Weights of a small GPT-style language model, trained from scratch on English Wikipedia.
Size: 9 layers, width 128, 4 heads of 32, MLP 512 tanh GELU, vocabulary 1148, 2.09M parameters.
Architecture: learned positions, untied embeddings.
Training: a variant of Adam for these matrices, 11348 steps.
Each number is 500 + 50 x the weight over its row's rms, rounded and kept within 0 to 999. Layers, rows and columns count from 0. Numbers have three digits each. The size before them is the row's rms in percent of the matrix's.

# layer 5 MLP up, 512x128, rms 0.099, rows 0-213, columns 64-127
103:429520544585499478486482425478630428466542512451489506479552542497506531450487492540520494605489455463516500418461459488522456528588512511478471528503560555526495492568440461497521478535440544
100:522498485477423374482455380491530486395478561494476558526508539461509506565558461524472458467617477445527532514551518498492508525505536440428480429418563588573438502593513486484511439474428507
108:440521568493563525488515503550428426418445480485622578555485554500502492456469400444526508509508603400444513485520426384465534547519466547457551464531513514524449498574500557552440517496533523
112:516550555472495500482509485474550467499536426446569501519486588583474525426583532541551484565538497485459571471507499467460518465537489464367497423521500498517550451468425466444454396523476533
097:433571593556508465590503465496493477440488520496428539433443523506452543425486479461472515502526507455522539500529493515536599519523452523487494557513513464458511519565513561390401438558429568
107:520488473563489479501513434599515328498445452553503536491527503513508552524599525491506432451465541495465516487494482480490545551415519478462499494496505541554421435520413446538594521607489382
098:522601497505502507450523446460577481555541468492483512476610371532464510488560331474496535504412534465417537553593457418518535480492468453520533547478508432502436572562490412550551536464458432
103:469500480539521502563418584472618450521478404504451487501408577555544530490582483484482565431466596523529474483564532524482552512523406422434416512395495562497535444464435476470492482579514487
097:543567561498568429570465473513484519399652398522447455447462556566435532478450460474537561547545522521447541481557397403503429453499455514453545477483477487470443532572441474480464505495567575
105:491524544482488421554402528549572509450601422524435619521522535479459524485507468556524580518466503515545474457522509497424449400440483471435539523448518489461422511501413405516495465472574576
100:518527484519458498503406508479594523542502518535459540464618461449519533592511436474604555453502564447515448500473475548448571537473477476455557534367531514499432514486480523437498503509436504
109:500546537572496558449440480569637424529510449463554512566503466456450507423515479502404448489508468491476447470571510455480537411434490443541555470502549539575463571587418588488509427560435514
092:517435441514478543450404511551529545490542550536409539490574465443583445479441489604538583379568515411513396507491447488428487511587505519440459481349563478507515496548540453463469445512452528
100:455529533472435524576498425549450444494505534498503509469574490549573452588581442512427418471508478502530607505452321516428508557496458399549528530461470479434509495436483506480484461569533466
095:447480499601504458516466496510555359517453357499556530531458545539545513483581460488521529465545516475555475496547502482480526494420500416504487503525577472480448502404483393528497458625481461
107:480468526523501390498519448526473526433458493519553503577559533516445495508479461508467506523509525468563440401473509480410482458427543581546540534528524601482409482457402475458505452527487550
099:496504522538544464514484475578497456439580466559522535492504558506437574535501558500503449530526600464569520445513514458503536470430470541399444622484608565581551462433499508432441402459536483
088:568568546579508438418522510514480487431588470459552488450491478443521508482611455450553597572544504445547446568515440442543466559437563586505532558501490488524470560436431496449509442508503438
095:537475579517489520496494612469476415516535501409474522456484384456513503358564556557425489489552507517501507500475520478480466490452434494544518546435503481541548528596423524446631426520504505
092:589554532451400539533520530481537470532646432524526495540472486488464533493508449553369536436504498516420395472456419508497481488506507514409566482492472444458449602478385507540516404546476592
100:482559561489509520449435491556491407525589532506422511416397517562549512566518531514526486570576479516423539585513511481494478476496499439490504492440461435495490637592390527495528430447561553
093:501542517488499487517510486550512430571486501519525424544496509435514517445551459466521500514522631480404446553531459384472420472444472511482579487530499567609468551554437507515548400421490504
096:498560495553494458429478523508499424451480464456489552543449419481501666446575406464578588432556512386502413425479473439515478506484446519506532532463539459528401535487541485478462507527516457
094:508579523479482498458516483506459517497555563496561475502522495462588450522515426500581524428546671437424486478508472477458506530459503465467471614476503498445532442411501460478488540535578610
087:558552396475538450532462554436505475470493488480489466569480494592455522461494502503526481460545511361577417448516450461484540489523495498526487459450502477602461598453498525454490482599460465
105:549505472630527503520462550486552446583575456426536502462558619500531647507517472538531649555519441519476563502437466516456568447554504484510446554459532580442534511564418494448491456473466514
087:513524481486513548423446495497613482537501504436466422506495596494526505435563588512448531368515573483536461444489441449417582486563476553493507457534549460585586477506453501408528454497449468
098:513576492533491503477506546524575280526464465543438537607489510463528612429600468531491642490514540519504451496525496491523572481490589486408471437452480578520509396441468511462472479494484471
104:487503475545400467439481532560571404494411449444493603520508536516493470585565476486528471510469469493437472397549471490490455492502511400514533528457537474474499541441394507549507532557552513
099:484549454549459509454432489570483413436531430521468555550497495555489456500548412517511551550558430454650539497502487530432519477468542396497467453471597454512509435417462516537547465550562464
096:457579387418571443484378510520448431553586564537467546434485411453512488528521499526531537507493554492467473546514534468538414534553474604559502536459578497491446520627476523511505480590461424
104:509513525487447450503444491528489447556462525528457511523412421520500452509548545517547517497572530484568483505479538451464437485392541522455539495484631467531561473496538553435538480597492496
104:561553586453476482415483399612501480445488486496488504521520492560472436582515442521478495541498537470369505491534432466436553483518533430467468485496440459518480470576347493479497546512550495
101:570509569540455463439439394474534496522525463568450472497498443478507613468592513508480466613549551462508572508416441437465504496500443481547525482470449583600534476524507489449562406500581551
098:534569497569528437463420419455440404519528640521481492441575524506474565579595470516397544477524564488490538511534470481523454510430475499519443518494588474525558413519460555525453396508594508
091:449561566551541477569498515543529475486472443425521516446449516497433501469484451514441494430460531523599516508444482455433514512586432625548515555444529490484530487560458510454535488449417436
088:479486551550468469424573509507537465601450538509452516445499566448517435458514545511512464533556553476476439526394493461535447510475464506537477444444501438619605513465507505431480493605606542
101:428501517521476530503442535513503422366620532621565495521518492504392548565506478598516552519412565474516438507488559459475436475514525559527493540452529523537543441519426535441430532577532448
118:429476577558537523516493513463423424432483568507558584453507456497480489450522510500490489536545525457446467496512545425553438395459431507539416486408559632525480455525537508472438479457612537
110:472532541503463551555500444573550471530504470477460473476550445515431449538527491573391471482498553502484554457574482495508479450508515456500446443417575465562535464497482565502427479485519543
106:571551519542490491509383444404590501576531426447521479501577482549524608474499526500525466566504528489473542384541527470418443432422551502391495439483508593546592498499510445474479434445567552
111:486489460497481526540510554503499460424475532468461581493503505449547541415515511561431392524485507457487481488547521493522490407505410396511491485505455520489501496483458473528514473587424470
090:395527517463531579491462496515502497561401418470552534477456429605452431481531493524470552442455415508452480441559365485354520525490513427455519452474490475544589463456467542551515436591528487
087:546529485524493425428537523464504480478537490448550514461543465473494520483490382483523584432636476365517509446447513455507444494513520515516487384377469590558364569499519538496506502461484495
100:497544456512536524508467490531461434522581494419478505488592456461524490549575500502526441629523523433538382465580449419536479462453487506384475470543519554604479450488431495547476470505545444
096:487469499493495448471432510523432489486497550489634554555494563530490543538562499555499497491512493457595484490491517469366467545559403433459493578448463502548458522429455556446629447474570524
098:589489479455488604420508519554466430369544439470509569517480404473404494536550466643517454473510506485517525537497524511387514490536527485422582537434473460487463506564429521526526469496496520
094:598591529524592416490490463518464438501591429511471495532548535517414514489537392483500580452496553441499470460570359431486516518529493465542527521501571510593518476460423538488565424471501586
097:598483506440484407462519543554598482408566513404485608530489541512481594537541513500538551470539579454525459465444525468506543543475458409458542515430631455607467547565492569491537402465515474
097:566450571461427555469488591543540486578481478567522548562471473569548431415500520588461486495523543478487451488416553460485494497549515521431455535463493506496523450514521485395456507586524558
103:471576491619583561479484549477523428443530524421473520441492489529477527438535549495527576507522522454422531484471491527528540434406501397468498520503502525462463484461476509467496409462467571
104:484527546467558465400502472477510409437482421503485572581531500605494515580509453540494482536509445439491483504409520490403481477434514497483535534487591537479471496415463445495472516579546486
098:492498451550524467519406532580547494474461496507545506496488461461457463493450467544524506542485438410486417484489432488489512468483541560403479527487622594479449483458557449525493533488524403
112:533496466501565541514481437504458465583535527518556547383647387464557581472521469524429553554471444524540535511534373442437450480531517519553559435530473594544426541609421526540451458540433503
101:563572555537480576570488461508525525456578451483572422527508519411470575470520496481540508428505610532517549476496496467410509532422552510480570534483470501522425558506452497461561547460507631
103:468540566610494558533453491487555489526546438425584509516617525481461465562522419526509441530454467517462480401606531469430492448425567467445531490472560466566409469508514434536538540508513507
093:597504457566513519530466569473543516525463486484520516499481526517560548431536431502484638376484481480594481498537495509502487509457450484501440505399600421562505474535448471456488483389569399
103:587500456554451463407494499541537527428490548459542537585498529535567577417469522614423553523492512463473594373422484505439556529627551523426516502441579591538526515517480387475484437466447516
092:519584542514452504529510524530629437551494384578502421513490611451470518523515522464512555484515586455557437463406457472388523527401493492524535581492544563532576494438463478446575460584514543
100:514569513520601504553435476490623444462532559577460447478558533506462601585526500492502488517436463503553576430420514428480499530401531536532488509444461559519601540499406529470551517512464418
102:383564528488487499476443475561441450560438567516392458504498484535418555455451441523541457481506563453416478387546440467567385535544482501553556501505564493496452546574487436521528462555478570
105:448462614433445482526480492535514487538463517482564464467463567587566436515527508502424494476502454438580520561463495476419574454448490510410434524467488486496473505571462546461556468565520490
107:470509593476392537514441521492495452428499461549497500497570542513515491525482500540436565529517506470449494501369447518495504501518543487433545489502533539471505472498400529441472403603486582
100:576508483466480487488539501567454532524488497490520533484513524432403558438503510513526377460555486465535426490582487454532464464475513504475516556468613507579408491403559421469512460487529456
098:458489513452365582465427450550578478458454528522531492456521441503477458490546422573434583462494451520620538459482456459405497532516516503390436486493562481505514484570399505429474482480537539
106:496524509482448520508484554607581507418510430494496426551526444527445503524493513472438452506502466471506505553482499501502554500422541557443466580471455483496484551501401536473517560612501433
095:548553478513534427435479506590553441533470390464529470507528439598483496500497423514467540503539484462498461456505461438508400474446473458488489458529498519513564489415375583539434481515484497
105:477540536551559493484567443536633398575471546569523535466486552464570512568523444472506504487547541460435525498493451475532459500394421430466492466475499495497480499452466390575426448547470538
100:451524473568515452522446437450601509562478438488501536509570565499531440465495489492475538559486521468482509476446449458445474510483450466512459512487559510523522556497558461445554530416589564
096:503516511464567478532502451529577497439536400488452479536548501550553603489462461519442529491471451497534479525450441512480554479403521500524579486545570528484465539501467451476500412571503578
101:506520458505506525475450462479598505451497514490512461439536389446382512522492497569524508475503461523508525482465524436528461505532469570516528590491567533519564539597431566495512536565408511
109:461501541454524511549458558582449497559483451546513488419528414463466597499494496520529455494557461458482492541550495466469520463460445496394531473487612452497500454564487568550427504523469397
106:489577490490519431486449613542545382464424509523412548534480543482516539484577538531472554559500535503420520492570485455589558514453497520500485451415510460524473387422443432522558479481514476
100:522493584530393554376442546572543429552510476456508495510582473530537542449510422512408511488513469447497494518466524469478526508523542376458513476502502471510444439507498464526450453489517491
093:476541567568494513436451439477577435494491509592527563467445422518544545565490436521501512445561490508530484531472564494426510482477488461551465516411506468549588528464503495359491514537612491
104:529504588488501479560453435496446479502510555565581554447583432495500515504462460583509407483576566508488492444568424483463433470516527578519500509439572514560469450485496515498486498516586658
096:518491484465537557448442506603548436556488444511514492498610396534458579459538424474431450482495420476474568424491433511402530497498507557528508512509506642553492489566400485499482528490550404
095:492588612573405541459490513556554542478434469529508493497604477476519569579474529541413475522504549446547457482444365479390413529530559520501448532491437442527469548503521500442515449490436539
094:512527542548456503534478536547477413490486424525473516497458421455577498415561530497340545430492488492514445593566452497510426551557495501578467583462558472528554520497537482449510448521498385
102:389519521609543434547483443474624368554520428595461565449513506477566532493580502477479481527523495481514473441463519494446555494464415419535562483496494503453539565516419503397392456507500534
100:458564504554430495429412502569496551546526447467493521488539569452520437475467489550547480471545543437481442456466479440568547497471589446521545468470514443557487487523494444421467432570477562
102:489551480477561550452437482569579496549474428435525491421555516484528557464553510456501434441610451427441493496512459450445573504438458428538468510467430508563486523521474505533531433548579423
092:481548470404484456479470499518444470466593547608526467529559539520484533451493501511503513595548552450431524500450376424477483516457428526431490497518443501576487534602458530524450459510615504
097:463506533556531525484481486489455444548519500411566528515463399497575525382629457503474470477508408505523542472522543388488506517583516418556456396513486539584504527513457462533435400502492503
095:483505533525526461508452368578530506531486495589516508497444578536505548495439456497571592552526485460468492491502457490440504449499503424482486580485560571627468533525432375463557409460485577
099:435536484526453552485436543475556461522419512488460568510592471508535524491515490544468541514454387417574477466459471546463589461487422448485529584450512515487562551532484509480530506525462497
103:502496533624518478426477421512399437405415533506549492516591538469479457527596452509492549491511517435587441469516426449465522526424456471511465643487506557511455603505430568446599380529482510
105:544562466560489466516423415464602535575583533540511527443437505473589600538485501484547522492513500456450493455525462465489430543511490485423473474472404528417575499562496414471535447491573509
102:556491513511395533471412559558637441539444431441518507569554580502460523551490530496461444439503467498526409394490480484524452467477467444439473500462545573548491492431534410527492495603460472
107:406576621543507558602528473480457472494464499428503577522512465496590461519524467506577479466572548509482521491490500445400513539505492485483438518488497471560567447463469505495448457606533592
102:468555468492391460557497585639489407485427502511478545591445472595482576514477460468438485524541537479434490499543440504529534425414509563471453460526483509542480478497482488522469472587510504
092:445519448429502477515388479454468448542531529596578536417494423559494576468508553591446530535566411475458532534512476525465429438582493544491505536444465530473488462556508537415480400456547492
096:457527538539455463570480518449515452395570498459566451556547520522498490593482410553451480569435434516484532479614528549441468506492551531518468599434522484442449504534424444443457528497428493
110:513467545497426481422434506534549421488415512500626580550544520555565569503595547539470445452503444431430471513404474483473553525483519538420432483482479454548423567564479553481518435621553461
104:427539490573535564562507485505519474576377489559601544408505517536512448596524460534511525464505474474520594477530513487475502462428486495420556560478504505525528411419397453475499476490566495
096:512503548498581447555486537499477356457569635550596475424479458497515439484617540490553501419610557453524499494509549382514506437450403596534448526377507582504520455522524598455470452480500503
103:499529446556414489565484514498550442439595439529483507516533454538442444497469467547513622552455451474517433456540494440500459531504478486512556577481575566571443485567475421511451470514472494
092:505517571502500445430459401492496525576511484544441516499551435535512513496485538528368480485510456471498528514477470455412543522581430492482481501498488526494557461592498394508432444413435465
099:498583550420491509558436567524616340571448496520529494532458486456509498546521602497534459521511535482443505506517516554519550454428556471524466519461514547517511416384456539541462505630502504
093:550646419525498382598464517458477541530550467467526491487539462462472543445458457467468570418534589443545516465596427511525498467540490492490512556387578607429492524536511495495496472482557553
096:430556551502560520556512439507465478528481606489517545511618448545505490548512528518472440496476475453474589491512432412449453533551459493577465531472477542539523449574467567490450375622581488
100:487563509524515557468479527465493497496611481491456601582512520572442496484513507549534476577513464496544525422508407449415576439542541491436501417460489519512560471438408395522586464532449563
099:504539611479565499563472538497520389560432467553501514486554468446558606431435524532474489447539468442472580436414462459499490487486544483459537501518541502503475443625430493550485497616536507
096:486499444539516570593415599379536459494482497556524538460465492473485564526595589492519463489592512519464455478496490425365437446501489492523532488441456574584513505499462552534446528495495557
100:441558459575552569442405583489455479504476464446448601464442444543530459491500529540483475432546452513483563565466493423580521439459432401502470438435486460503482516470460466511525449490592519
100:536472533500441441459491481550554484524506458506547524508560456485429511496499477595491535552454475462453507453527534485481433447517528461409496480476590481495492555680495466463484503467392479
097:443473519561494442536397567462519436542438580610479491395443497464464535405555546563564474500540505493478516496459530439540501414490502560519528464501587491584553391459543555455528419568485527
102:438582517460506496543437476495516489514510483573466546452490482539474499553530461509486483511442467479458581452475368462486393525541462387531514574461479540485424536545472443472538471455525583
104:453538517531519464523467608570610373521468464516477598562484394535456539448621438477523509530498476476454387487544469435481542470413413488483444538481529588455503440500475535562526505577453452
096:497477493560491452456458468567520404473462496551546433595511542531438536465596428491496530496533504466483414422494522498557482457364465474511526555495599484479475561486500574472543508558469440
100:546491428520554497603429557556527492548550381452544527369501465522489539525525506501460526491493415533472495453519492478469491571459474509494542534490589568445491524565490448464523438509494499
092:449543437458608499493463490498512489499499577460498544548571511648416547482486446524461523535532462385545626520458466461443503508524436510496463452442555503512571494489445543525476490479549533
090:458548481503505581528374455493463468536544578464443568437611505552466516540526563510468597519521586511344484544544399501540452494533473420492545512439492519516519522456397530526439439496609575
107:506556572440460517562474514468494516513460533493481486540550508492507459508518561601453538559490560505391577498434452507480526370426498510397487494501490581460464403472522464511471510546436502
097:513486470446435464478516487501464463519499502576484489553517531465502466519609393539541505487514547350556397393509537487513408509519510585488582553483517607612540417531516468474578479465488417
104:420568537587488504542474479491587424593448450471588554547504525501484560446475407547517523526463513428520499438597521496501544467477519442460513518486534521563506462495488444550404473548402549
113:481545622437489475466447522531568503464513501523489495422457516489460649476471533541508495564486524531427508536456491522473551491447545494466506482452473511550430538567408536477515444531451469
095:515482519494434485447508488575486451515633492506480507470560523490365460542601444529583448541512471488471454425534517487468487485444472475465553448522543494464438596546443557532527491537462469
109:397560589548498463463448472502538435401514583554491514505466438491504456478515490502531422535551517522474509537527505414554540440495509467508469569471548485461595535530487527477385536597516471
100:450450479532440530453467494505511500486530533582517561509536480457427517518514534553426553518458448496557489550544483452483559440511443513511513524443449482492556623547503529357493492520461539
111:467522549548545496559500524539464501427505503603457620413554499531513523607534538517519550489491480486486553485540471504532543495445418409382535545366559466507433483498430508482485431443504531
098:470533529479421408507454569517499502574450569515476569447470457560501402432476483508421533502445476444485452469566435489527579496575411606486497537466532571452576488528511488398515475495470466
102:533563500566514494451505621526498486560573393455392541428471475443523498423477490557466554407617467498500471391550484459541541483556531444515493519452588505527498445470497392524484446439464478
097:454542568450535424423531440492549460463464491537531477517483482544459480549537528543535517629516480448462626584549388407426590460562522502473458528474448481514600488501440492523505455483579541
106:507554424506539488523411541539444400446594611518433526479525586491520519521551500605448526465494492495526518508469452503439529449554492506511474585421524596511467515534490553433551461501519435
099:543522482434478547567492522605506409500530469585451523512563511467495514573508487473427474503525487453434475369575414470523499508415425491473545557477558515458417446545327509522523501530489492
104:556573500523436504592439547512546506468482481497495478505493513476433575495514498501595586484522495476478537458544504517436476468430517543429451509493449550546521432487485423495584481595515534
108:463534545503490475478445493502576494440504533453612500534540576426555448502544467486506483483610456406481475436389526465470454507457592459501533515469550549578603504418495466515479498589566547
101:481531471438412517599474432578535504498573479461433537486465416589453482572488520585432498602470487493397523455602424478499407403503507440499449494498608502552498487478467467557451474531441575
102:426475523521467497500530557521523478504481515544514587523456555449573420464496544548430489401548580424469416438531524525409496528479446411444496566379590463483483517483493445419489466479505510
094:539497528481565457500576445506476406497413597488550535575498558479520427479539466489499442496514563375496519481554476442468511504504488537514402515411542572566405494436530521482484503542572465
106:483536493571513520544464509451576526412507558418562495462532508471535601511570510487531592519446482463411528518549508502423521453559449474484475481448486602482442555570424469466629483463493440
103:448503527602515504558422420445428393425444568584549594400552468515521470439558509578462543493472532501508597517484496457520505488562468469457480512383571571466478485575508520404523489473510493
095:481545512478349470495425570502531507482563514509479432423421455457451556483514615500435546486534442458509494587496426526510456473534454498487513571458416536491517500460505575407519407512524531
099:432512474549566465583382435417540533572487495440542522423554552515567493515491432490531491527493533469517510414533471460444455408476509488496484480525607531544476515493420417470478477490563617
095:480436507575451471503401492506511490466623482446436601460553501514480552545506481489528620531459460500516419445463545509493539509488568503460506466474585477505450501524568519340402459474460498
099:540649534447462425588439573586502475519495501527502572563442451447544496508511529510514588504530619431452397467524508436553416548512461585510472524459538565473557451501486470491509480472495505
101:508507529492397551460420542464471490450442533577544460481549545551569544465484503582446596447459537470495457531461417509395503503540507532414492464476560556477603365410501556480475447555525504
096:451536515561480476432458429506594473513452504375524485520520526516476507510540493458572633581511442406456540453487427468476504407490573496468496531554433519542527539426479471485492404554529556
091:557545546485494429531423522497640403514496554475506565500453567466577507477562551585544569465505642496525474465493525540534512469564528517437416497390483479515620454437477510478525480470523528
099:537550606427427448515481500493438535508554534557481479465613501441445479600480447630548628544525569505458515457431491490546428391469506486562514533417616571492542541524414507417518522480569546
101:529526584484496501593428414451583471493512516527515408522530473492463595497568515508466468492487586504518548435465578532431466484412554478529499505419526584491465492643491423475600482455403514
089:594487524484462578445402490536511502479586410587508445466515565502384530526508539581410512520468524547584487518424480480368501544468516550507504405477504570480461539512444614406546491499541502
102:466485579496548502538479442500516426360473528499561507512554520467438489540532469475479483546477560391577542400476538439511520540575584450501571521492568469539451555532419464524506532526524458
101:555505536633530533574401575493573448493488465526537503461607599532583571503476511510542587541467534456561590490452472496367483516500522545441472569490473489543531414410482536497471494538489562
111:500587482525440490568463506452510487556462515634546515515456528523411457537528466565551465474445605474518480491526444445429445508512471510553495562459558549590507417518517418523457483487509531
099:475486459432501510529448497549496417505554632438496541499493514535424672513547572500515535547538468466460437528481480491498512511559439497474591502504549446553464548566494570517513486500471442
103:515521522535408466403504483521575507457479480515463516525566574472474556516484456555376464516463420480560573474478486560421541471481608464501437498460542491563464420459477533501473501547484500
097:455553550514463546480508406495566476522511499495545455520542546477497574520607529500538528447511512484541486479529418424393578539534500445464531494509484417595489403456451504489459403458501482
099:556582547592492495452503538508451393464583453451541582533533555432578500455566411474540571555521560431526431469455472410526529496490507598549426503461470548577414536595497523537528499515579526
101:450521515496429452491421513532568546504540484500433494477544547485449523522473604599494465542511563472504394496488514457419408428562508510517528508435559506527558520476441399463484537486530516
104:452550504586409482476438487434583514559493507567411599508471503542542386471511534544521537497532580465478407451496511478489455484500482488462454473480528568520568519601537452419389483500409521
095:466490548499454531489528433487488570506444488510460556492582488480587431483533505537515483435493600474569463473491473469330453511479568488476490470413459497497493415452487446481504440499548625
105:451511560466390492460497512556440508468590440526440499526498530514516499551493472613507568576493435483553482515380488474480399438388520516410467524449560540491569555483411555522538480449514521
091:548598536480460536530532530446662494473543447402573534579498523556472424567462397502528508512497470463592505384550434505501467511506476433412423544395503518492564488539446440510495541433539568
097:507525534487498448524460515591536408496473490470407540496473408510442520551535485536366449457484580497511408422536533480529531413447489490493563475479590551546529505471374555490494471421455567
095:553528454583341513505398623555601469541532539440552458578576506518511491578488458512496552539497485416538490419426389519518480509493591514458524501536593581537456511489455429534506500552425471
096:558521515517513500534422489471472401482554562586503632486505496523542514472616481524552451441486460509442570491497533362471512455418478509533445507432515539514432551467508480534459443517504495
096:444536504595433499466509508519484373410518527501541534523553506566451546494630518601421489419441427481519435485559512510496571428469522427453542451545580475516477433499479488514573385556426407
100:449583560461383517618524493589528466474485468524589547610520505496453472456504511564399477505466411426423485462529410498444510483537535486416436560513535488517523571508529399459436483555485558
100:504574501527527518558415551553554430466532477468539470508480485537457451322494541501508527502487631452515468491510501515472474475567522459512544538505560556504424396476514453463415434549431574
098:532526595522496527513511462441532467468424528484511493485581452503488623566495508539447516455493454498520561478517436454401581537556554473495458464463528417545425458565481533440540508532463408
099:617483516461511495432470477550447458435548391429497505554600466469465457548527420572491485483457422503571538536560464494484526523481575461442556556433608549432443396433406575482532483498565530
101:561515528487463521440444523531503501640556480463544443480502541391505519536536491481555507495533510501455487465474446416485479467461393500524511476468559508484503487529384575554486526552522579
100:558520551475387479434463574512516453591394548443478507467485408504424485527451595544396525539553515462450481481454496496565472439522515496497517456443474544489489504552513431459490535466462452
097:529508518458407539427498496533481521548446511460558422547509516483488472571497503550535406449569544416452517520493472461537496507512554480542492489448510429498514616437496492508505503601552489
102:432503506484453586449469609496482393503464416433487533524484454559418549471516499550522515492579460517598485471476506487449531484443489442512541565520515570536461363405492586488451466569527505
097:505522570559578483658526455456477511520480438491455559446430514471509512531529480518481516547500629482534521434557468516423515510473489483552517505468461459497501497464486510447505464547466580
101:537532476561564554546439463427548516570469551488492515449543549459493627511519451537480439454474540478531533453521508464458468470545370512551569531494499582502522564481439527452425456474547490
106:523541593472467611544475517457560525407553517588568441505482469460506465458502522518495486518502497445530500534491505503428525464421432533516462474457437580500567507600473573437547464597496496
097:516533530685578498527515493476524454562477572578451588473423477444515474495595463498514488485530515474465475565530488414486561498532453559521578455456476492479524471595528525413516539492482484
109:507527578549494438505530468542482504491474540466481614461451526472544488475545489565549468525467537528485472477553493445470543482581539541466427457495496465566500451573472482464470479552502516
108:507544435466522519511401542600417536479492495429459475510538555601453425462517550589445592496505466518491463454487489488461480409519483520420525535447613508489537458485413565458483535607484447
108:548480513549485521496463511514538536528529563551500546488528456428576410511512485535405484408514457521507425452567522494510421585507473448495627563433642527524534433510480442379508449518505539
098:481499536635490531498443616524553507490493460425553480523444563502528628328485489546520573486574490479609473449440488465385463535515477489522443521455484480627468501523535449452516494481527479
102:603461587609497524417462476446480486559500489486458519472592468457598532441516449517412503508523511496563392464540518524429546584516481457442532452446591414442493505526439556457520510459529421
113:454508525531466356556516428518549453527467480556561588530562514471444554559566510523378466465445519461476496393561532465503437439492536463523519479413556551446578478585458444414451414521449510
101:503562445533477451345404477575603501557521495515553518588534539479539531540519448506451553502498542462591436446528403479425393515544495496510545537504597458546501465441527425508523465562518590
102:478558487542557533521443483490454443483582428506521539527457602506509586550582475538475561480501464507581507531519475478439521445517463397466501468438538422461527595511429480457488401410625515
099:493520626523515559463517438514509406543408479464533527551533461557496392482507381544453415528422515514476525449549497394449439376461475500459543478522523475594534450555545533579511526556394487
099:505442544507429548475395469536534500362584499523518570519531560481526473573576465508509554454536473500419536495454501474512544554504420384449499482347467543462465502555475574444472463518480515
100:530589505478517434502344499573568503492451464529461502447505499526498551609485509519556455467571522507443481567464456460508484461461528395459486552405473439549572467450421546447490500465496472
098:561528561521468495517511560530477444534481566530582520507512393510500559507474452522450467529475514503493510445482505446528484523544584521540473511492611534649427453487507411453478540605484403
095:529574455516477470392417418500561445561461543517469463532545509474428560532589532505519458501557503454469524544490430474485532461439458426509500557521475516467568546436465553452563417584480442
094:415510535525528559511493454480458494482579524521596471498553532486506575528556503552489494547480630460584491520520468509505430489391516489499476548457504565489473446460470541457445413529527548
088:552507464526527484431516491474452455455539521534393566535519581481534497561494469480548525495587590450519525398492466500478496497525553482537513387459450617581506514552415482484502483497595488
101:533500586532472556461473588538557521466533410459620471444509562467488560608500472488498538420537418470486486516498490496435548511392491374441530486456523500566428489516395502477524464522518531
093:556501423508461439500487533491580468563483484617560507540520492437507536546584496487495552497509587440541418510511401386545555491421464478506538471528465496600455537531529447480530416498531517
087:391578451534498390526501478453553451510512562482500577476508475536499559472623461452556548508517474404484557602508384409511510574526470501526467504503456504552563590530527549527487413494462481
100:540550470438578513478479523505461463480526536441457500476542417484481558412542537538474489463496514508527501480507530479527432466413485496560515559502571628540572532500512482511464438458553469
101:444480426517410422494437484489574504498513525582496542568513530480430542475537499641420574604439464448503545495528477511444521334499456487494542453468467569551425502486547488465532460499412546
114:541546468592536506446435440543464424499526573447495473521571520547478542485609440514489447496514552501495509486567473338457600493539430536478433560512553498568443544451523560458527376580566504
109:480509549430467518551465467483555481546469513599587467511535416460399529502533510497498446514559520439571448421470533491420469376399488439436538498420451574666411438423448426494488457563495577
103:632574560409473455519476444547554464533464396497619482495460509530412509568567452514518420484521555439480486443482471484501502511413542449530548502487480534529450539465391478548492536546554463
107:537531463559501474476389559512551442463472372486553493532550416578511621573598466512522494507457495495430582453507479492427474473424473462476440452491405569566385472498431516491521503468540443
101:477533454535574506493479451574500479485581527506538533479561456458458548487467450492429581530441511451473496453539445458503502503483496470501566488487644551523494590587386522493532505524541387
101:455576499451494505485480387500529551489562502469526466541537499559452487565545581561473519554484497475465555545601463482491525548564525392495488506437477508543506524491442456506502473436543522
100:467583562532488509438548465500517494447503515561486542561512522540539505464544479491529477575480558453533502554527459492400536476600470494404487396529435485597459402533556507466498398537467527
110:514516485605464516485434500517510499549518451482500535548501542489543483562517460565450607472464534480553398378540568490471491454542517490483461542423503572447456502520482472431427374507485540
094:499586455514446445574465564484497481452558466387516561557515441548511464487593484522527561560406461474513497440557484378477511459531501419449573493517456577466548510488461409529493446492465540
103:437540492453494472493421597518562467369507518496560471524432487423515596477529534532557588432544394442496484509488464446462595444545505522416557560477520548596555420541463518489497496490482444
104:524442526493562467514455489458493471465455510563603473486614475467477565509504589525423549508388464498444506586440448502482526408469417502566468578502488572444420470601464560456518425549493562
101:511468380431472484518502521509589512582558535508449556540511551500437534460508525490457601527557525469482470514460501474476608383433419491435472453458507591565547511448486458464456494474497507
100:421516555421436470505500597499515492520577489484649502585424550530514513446477471514468509517518549397572425507479490508429453435479398514490452490475431558485567623515524528520408448519410482
094:525472514507482517473480448485531519484446561519491534522583517523455443523516396509478513433430637451529440450597493496463476441454446591448483514487566549500448434533519471439533506500543548
096:427569497497488386466422543509502504521500522394539578424462596521435520415493499501514480575561526436505502413540514440497498483535532459503489506485546485594520459471416517528458430527473513
103:466528469536521518533464486440560397583540486511501547540474570565516478444584523555472494448530566472455481463453448486436524491574552513474502438490593611473559465475419469445450393604398505
106:516499569484493561476530554509561400526537491540547433517511521505517404465534443511463496450540621494462430431491485467522586550490486448432453465415450551439617463560410459439533494531428555
103:535479490549541554488505459513443439454614599545512510481525486494520509477572460555541636495470527506507516428549509495485440500460519518468441443465566581552546567549438522524512433448537463
104:473582504488492448490385493472544501476569562452473595452459528489495472491469458593557506513482484479441438490507486488471495413565439449420499577424562440549507453524520492381424455407585508
095:490525469590502525474446454525559418473569573490469559480518544482432526489606539564424449492455575521552516473503480494449545499505383579480448547507564544490535575578464496472586399546517494
103:611483533525512573393544533607470532491539479467464506539538508495531496520485449543537506413505479494481475417409466446431541555528568361435551464483543489529422500525475461466469438481495484
095:519500455496564513559438550478491445407469513502552497463531501600433603526460517502442541457487529396409481458473517427519526449459437495518452527340514601606467450524498501477512543418545458
097:532551468518390496435553504528546483538470620471568521521604482525482480528539520496538467525574468402545517468525421429488476532523425493470432490533561458558582553471552472531439484576531439